Weights of a small GPT-style language model, trained from scratch on English Wikipedia: a variant of Adam for these matrices, 7322 steps.
Each number is 128 + 24 x the weight over its row's rms, rounded and kept within 0 to 255. Layers, rows and columns count from 0. Numbers have three digits each. The size before them is the row's rms in percent of the matrix's.

# layer 4 MLP up, 1728x512, rms 0.041, rows 1099-1115, columns 128-255
101:124125111118162088127153125138129159141148145130131132154109132081132136168120138102132117130145136117161139118146156132130118149129133128089116125133129136167131117155096139144162118131155111111152128150113072083094106150128114118096098145148137139155140120129123116127127115111136172114113134069087124133141129112123139133124129133148130138134108101113117115117125150152112157073141
107:082113110109099098124156115131140142120139147171120183144139101113161082124161134137170131095096118148135123136149113116156091155128117159108116153109161136102140127142157116160153093123122113080155110123128126105109129114120087082126141141094106172134135129076105085124182120120121133100151097121126131148147115128125087111117108119102130059132169112100133131138135098166134079120085
098:157131143079107148116126127129080138099134152125171135105114168104100134096140117099131116096114152142155144100101113162077147140105181118116130096177113104093124107125092106098140103141112099094154101146139151144168149101154151144131086135129134112131082148147129142166142140137137189149104118156161153124145103159149082113144077117143140111124158144136156112177162106163185132127132
105:088129164153161129102186101107092106126121080124116133141127152107167098092149116137163117097105154117149111136106122098122160128134160155175139111119139114115184132144173115097126180145124107130107131121118145153113150167152155135141113137122155095132135143152140161162121139148140168102167126132087116165117142101103125133138114142107148173140166094133147131116113108117110147118143
101:161166161114092101100122139108129148117137124108101105175139113152149084147158159137146102085109138106108132132179104134120122149109123132121142112101174119119166101106127099126139108114139093154102156092116202134126123135138074127111131140123157146155096106119114108106081105134133129157161108155180115109122112138097119074125089153124121137145088113109088108123143133126134127097150
104:137107098121145145113098156078113129104084112099159117141175125163129126101154137153115125155095131108109106154115158164169128134102110152143146118164134161136144121085056131138141138135131117118125110165112140126160067167112133127122116099092148144178135088102203155125125156132137177103119118146129106132128161123125118128158132120126110121152076140129132140109098128097118101174104
099:137158116103123102119153128150095125168107117138141148123114106126183109139155118131116171106142132153114142120113144135147138150104116098118131137129086124090133150149145117156133144129150134149150142117133153174094131116159108122111142128150110114112130128150107210143129144118133158104119146145156109133091136130116150121123149086160150136166109146120138113140110119107135137150131
110:136151134125100125118165103129151100127134095165140141152106093095111142118077161145106153152132160120114133138141138138130100093144140112172108093093157106131124119121139085151158125095134150155126140105129109144111087138118143155146097137147120141138142128110096121121083139094144072102093117142163082137154154127100125120125105156158102132096141132065142114148103143083127095114114
092:133162086104108134144160125171110127133134091131127118125102083183138113114147127118108150136156114173151149150144100110121092147102138159111173112137121120158155078170090086123105128117120097087140090166109108124147100162117105132134147103157153120137144074113154164138133149111121107126132131075107160108134107147131119118141089155129105141139129117125141167109187119119155128150151
093:177128183129127116109137109109099170165202097102145105134103136135131129107110094147134172154137103160084142136179149164107181136151120105093125088122167129138141148129131136105121134175093131121168128155115092154122122155090171115129149098154141104138119126144132116101093152136102139132129103119144150151127145128143130111120116141101110151091124094132116124155105126102129122114061
102:107100119102136132114111095174156164105152068104116111135139159134076179099147102145173156084121137135097132163083156121145102120109143158161118118144122157120174094162147136160188081097096157145153144093114118100118092097141130127088105129128142104130121162134149142132106168141103133099144142117119141127141166109174078116129116131120134125144176175169150146176119161128128138110117
088:139097139125116127097140126131109100184158158097143134125161114139109113157127126102129134099118083150107145147165131128079141128137134119097131140100127111139126153128109115148157151156090154187118142136120146139122132129155164118120151132149119135139115123158139127121144137132116148132128145120135134152096170076149124126134138097168132105120143159125121109154130118123108085125085
105:098101131125111116111128141177120111157133139117157122121165137103122177160131120091139147160117111137152118156175156126149121152100104154157098155166109118140070118120142138105109113130130140124122142093178074120095123136118080103139128167104110131107146158136099105152106104102135125141105141108075134132128078114155160176101150153147128114111121141111152087097152143143121128065174
095:129139150144076100153171134124137140111146158102130115137110111158173133122096134141122104141158111126125143112129128145120141101155161105137135171129093105143130153125136133139170129121156138102131119133133144121117129104150127135106144126104155117129137133145131113185135128135114140139118134090138141144142106104123101127074135135121100154113102133139172135098103127047134111126127
103:141099084145130155148141103130148124116165145137167119145091147172076114133129163110144138100123146102126098143140111086122111158114138116082183117119137170163153118136119107111125133118102116117125119124156088119142079095103090145091116109145131076144133127094102136126124180120098145142126128127168122144110129129147147144127132143078114144094121125113126129146109128106094097116114
102:141126077158120140094111177151110140162098118096111116132121131121150112126143096084102144138085152150153146127144120077112075099135120094167156091114142114102105129145125149104089145101111106119133108132142110186113139101181155113121128120128115168144118148147137168143148150119117133145150115128142134130133092175124185132183082146095138106101112129125096119129116166156103078168120
097:162112102139114126139122132118128139113124153200191111108176138112119118103134153110124152176165115134117138137117138126188121149152105129137083131164120114103154127112143158102135129102160106111145111080103133140134108127145126093150159168120091119117100170140128127130132142174134081143110123162142170140101096122144141133106102145153147141127157163102142095147119076093092129083112
# layer 4 MLP down (transposed), 1728x512, rms 0.0377, rows 1099-1115, columns 128-255
100:184119117173155102135150121140163130128156083146143106115117173150140137142151148067102112123118123145128147133122127119105121116102120120134090114147147143117103147134151120101094130113138050133139127142156111104091083132126110108133122127093175106118115097161128128096117062142126135125073158121110158083098077105100151139104158082132109156129133159145151153089144126138141153113138
105:165187156116119138150120104073114133094131075143140133102094082127159139111107129120128103144131087163150174133126085143121142147131094131128126159109135162147142167102135082167109114137119128153161119131115111121115133173108138105141141105091164131108171131107159112124151121105142123156142152112128175131126107141170136094120123148138121132116111159131151116152147129087158153134115
101:100103120117091190129122129108153122140122151124123119153180196151121082103077114142131093104109143093156172131120146116117119110159121152159175148131115131117169109076125148098163127117110086087119178107118132148132141134176121180172081141131073121121144111159127129106199150126123152154119136080131149123119128106099124155129088139133137107109112119119101123150076145121111107155118
105:143173125121118141098085110116136157153126112110088117146151116081137141098126096133175125133121094149114161150133133155138135147124137073163096125119146113155124129120123146116102149172182143120129104145068089103124120111126144113135143131111100131107143133108184165127136091130121163133158086114121132091151104121195099101096103117124142121133127141115134119089125137095175131094153
105:117128108108098174120104113157128125140117144100154169176127128139097114181061105115141137068125106162156095145135154140147125164148119146173133149116101066114107115125091118139129128194147130131155095067123175112141112144117105137114097095133097134116128144122121141092154132100153116118107159165101187115133126129121125145141108114133098121117131128095137142142103109112151105079137
105:125184131137143164105057102161098110131108121122146134105127117116128086106126131130127155151099091136159140104139128116159077091143158124179127139098145124149115135151159098101144149154186121125169061129147110100117143133146123118115116157093155144084122162218136140131159086110118163097150138173119122084088116117077158127121106142177148128159115126115120135109108105135133114122131
101:122148160125159158093122106105134181177102121120143131107135108141139116114143083106125079139128113105113097128110140137125081118124136103085107128126125161144154123135152133143136111118118168098134124138118113159128119140134131117133089108137164159150168110099117125128128112143158154128113156127103121116113130107142111139077117144129135158089171127110152132109105113134131135097132
107:132090134108106092120139136108167128084138109125088120139147156085148097083108122121076103135122105140098129108132139115171122162123093127157115149095123155145103161114127125133137084081133114096153079138094124111137149123144164108156132140074123091137154116093164146164140124129076081136107128084128135133125125111149114158120132110113180144124119102115097155134145170112128138098110
094:181106144156128113129106112124098140071115128136120135112125152127139144132123121124120136154152098151150131136079144169136138109152133134169139115144114136110162159125145114094146139145158132155103160128164104179126149162137129163130116110150099127151119151129215140144122044139138133108149095096151148075136123110148135165164154111104085121126188135116152126149099107141109128150100
094:130104131125146132110103113102135130139146152116138133099135126126108161165106104130118117108125098111133129112122099105140159134174115105107145111101136156099141171119140118128085150114102114140127114107123112160146152134137162087175118127144128147102129131117108130099160116121132136125176120087163123101113138133153116137123145078070159114111136137126101115110138095103146126115147
102:097152132129132095133096097129131070162139179140101090132134143092113103127153126129155126094121123099085158142155136130108182106115120098123075097126154163141126106120153142070130112097163134150115145095139114176135092095107105119076135097117110079156139133124136153158125156134079127116174161122202153108105124099163131099142115111129105168125146142138130198155107129139111136102108
091:141166133155103125134162132099137142081098112128110097152113089143128103135113147166139129099137116112147174079100120143118178132116115139141119112158128103159123111105095132128088101083131111130082150135147098104158121155102163109144090135124126101096143143100167113123143166126099141135142141089123099154133118166144089135131128125115141155123138109107150163109186094152167103082157
087:153123126110122124110104147135126108110131111114160129131148121105132196134138119157120095106136126121093230105122112175118125116146138146110097122145142133105098130119157137116124123148100135103127158141117109111103123171143092115106141141112109119149101123135154110144135132137108138113102122129118113116123115149127150130140109099133108110097131155130194107086115145167136128138120
098:149116125157130117113138126179138115110141113151108150129128120115124140103084169097163084061099103136164138135087157103116123074149148122133110127137166105128131089128129121143132094126129129146124121112114075087158109130108142150134151164119121114135115144139105108152089128108106150137117122148093105131093127092105107148122115106155151135114170106128122103130110119161093093113162
099:109160134123123112129135139159120156167121130114131138089077106147132145073112125129083156130208140109129107126114122143149129126111141171154108142139128118095148106151137123147123180123128162155122150124114113133123124144130140139114135163161124115127142115133122127145145109122163168112146124122093170133126164139087154131114131170103138133099127162111145135138115066114152118089133
102:145137136110121129138120117128118117106134163152153088144122120089146157153092147134132140097142172127137123131123086147109073090107056091111141126192116142160128092111115145141171118085153103143086150114121150142133100096145087101144060076147153177111145124107124104183132143105121104126146105140128160146101113136108137149101127114107107151103119151146118116148147106114167168134204
102:116134111083081194144087125142152125139104140112124155140119174104092164141102125113145148077087094114108132108126115105109098109160127116101155111123118138133137122126108157162188123117129143158122137123106142089110101114118130119121112115107148143130134101078112127131139106158170124132150099101136143099164125112111170142153140119121103145132164083116123105111115164146096130161107
# layer 4 MLP gate, 1728x512, rms 0.0391, rows 1100-1116, columns 128-255
104:145159174164173134152183136144089106143119119144122141153124101090130127121106121117110102125100141135144100164145130135169104122148090114101125195131133113154140115110115097168098115115117124100136132137117129136125127147141102139145178110136188109157136166099118105137131112106132089148173111105121150091100092129157107134107128166137147182104121173137124130125143128114146176139117
097:140121135109112150113142138172093106136123116121136139133082144099130137152135126097111121127121186096156099091096122189120172158118139123121122106136120156108130151146154096139095137122139165151127127161180135086118144123125169136100125127128177141113103113135125139177155120128109130127128114151140155126121097143144130103141096099134114168144149123129137118140181108117153178131115
104:132075108138195153134139097145082163115142119130139116188158147138107143122149159123155167134145110057133101129117148143110115133123119086128158106113145134124137149105143141138132106115119143132112134122108120089091111115143112139100096142171095116146129118112129158122090114153169176126142126064121121134150130177116096069115131122104118167155139152138134143123118096102086082140151
103:140136110114122119116166156123136156126113123142150103165176148086124095056190155115101110148122158100132103156146141084099085127092128155166118133155189089222137115111107148096147086097168105126060129142152107119185129103134092115096104123140115160105118122148160094179154121109121158123124113147166120128155117095106112122126082131107121126111143136145162157118100110131120151127095
101:111100092126143106095143168131110198114127104081103095166175106119112156128094145117127128112113158107071111130116113175112088133064117162122124083127112117121151129099104134133123175149090110126091157147134155120124107138160141128132091123140127099118111090106162176137111141070091132119123148137116132128109098199122078115116147123111152148118130136128153156126129126134180126109108
104:118108125129116112131093108135139164180168127078124127145118146164089129082128146108152106105106127131153087152124081103132131080168153123132173103146153130132144153100166101128124109141103093165141117116179096129095122104126122081142146116123129146120156106116170135148095097165122089113169124127144109108132151146148122093170141173103122149134143109131138111119102121157140139172131
110:108168109151132125133133167124178146157127106115108138166125107116111087142105088111147159139138111145167106155118112116154149145109131147128097123140159135135146113094137115138160111111124109159108136146106090145188081110149117163111169128141131128126107095088120161126095095135160115108140127177153166134097114097123107126148112116136162166118148125138150124140116094135121097143122
096:140153097105150152085114134153117152180111154133115120162116122179141122141148157100143148131115127117145139147129175090170126147133114119089168121106119138114135121138140132102073098149105119119140141157112130087099159083159111120124148134168109191087158114120117128141106137123118160142091130146105115101104122158120148110135128135107107082154120175168132135143157068104094142129121
095:144119116142108142130136119148166113143136136091121182128165121094131103113088165137139089125120141110141126115108129092153110134123107106091156163128116139145145148111163090141075141069124131180119156071132124103142158082148158157118087143124124124095113114109159131167155111112136126127130142118104131136153086116132160089111141113115161114107148132124126120081119137132129118144171
095:169154133136134091135163148115123094171121169130134114130128086103147098146131131126088125166155124069093106151185141145124129137096100130099113162116144126151100126092150154115123165134181146143113125155122188139132127128143138129108139126153127148159121107114149102146104116117134131140105134136137112106114110128126127121105127091154103151129126114143093144093122098097108116168155
096:159134149166177117117148110122088120103144113140127159141122111093149123116114114094126110117109092122132158137114124112152123130125134167103128129184131080132096094154136167127116139102195148131070138100114128118109129148113141124130106135131095102148107124132101121125151126152140092147137121120089105108168126123131152134137099089113121138088116121115153127063126130143193148151155
096:142153127137107098107149127103104157124152161061121100151168093132094146059144097103140165144150122109155117185173162113152090160124076128107086174173149123118131118105129143110122122161090190127144182069131085117098144124136140152109162143179101139148112122153095101104123126083155137132158111136168137149143165088123158132102149127178089136112120159117140135099108078115124092151178
103:132151181181109138108120163100115118110095128139183115154181109112106160120108131131136089154140086111113145090137070117119137132083079138154134153139109114178111138170140119124084141118131134152128173142137146102123122148132156130134142131112122122092129121099113134123145118093133071169124117156090147178111095136132135105112146138119138121135146112133132068145108123077132140088145
096:108132150121152130124123120150136120120104128094088165154165047095142127127105130145142140156142136128135122121150189178135155127115113140153117123156110090110139115111129139123115155130143145147137152127127136124147146136148108104126149153132139100118129123127156158143123103126171087107183090135093117171115138159098153114123141136134120146138141153110139123125166086114159129118128
104:149125150127155143154134153141143072132128163142125130135133099116139144136173137127153091124125147114150108139131167114139132088122097123137137138131150148170126099149138125111147147151138147172126141101179147107133133116156122102088129111125131135059116156109148110139131175123156116094167088169116116122091168142107079104170136082120132141143186106137153122153105144120088190131174
105:081132113104170150086088110098146153150082115124106119119104082115090121166117128125105166113111137107102108129096144138124127127154118094147098113117122132140177130108142162114134143148122164148136158091100128117103124115108141126117124125158154125124109099090155121161103140114154127106109092139194107124149085139105122168151148106162121096126211129169134151129115092106054157137131
093:143129141122150146106130126136095178134108104154131141143133092123172159100076102100160130127121168153106138115093112153165173110116123120150100134156155141100145137108108104106109138114187162112098105131099128116121147140135094111117137105146159171115134154143117153183074109117081119129140114148150153153084116136120106130079124117142136129124149160173127139153135057142170154128153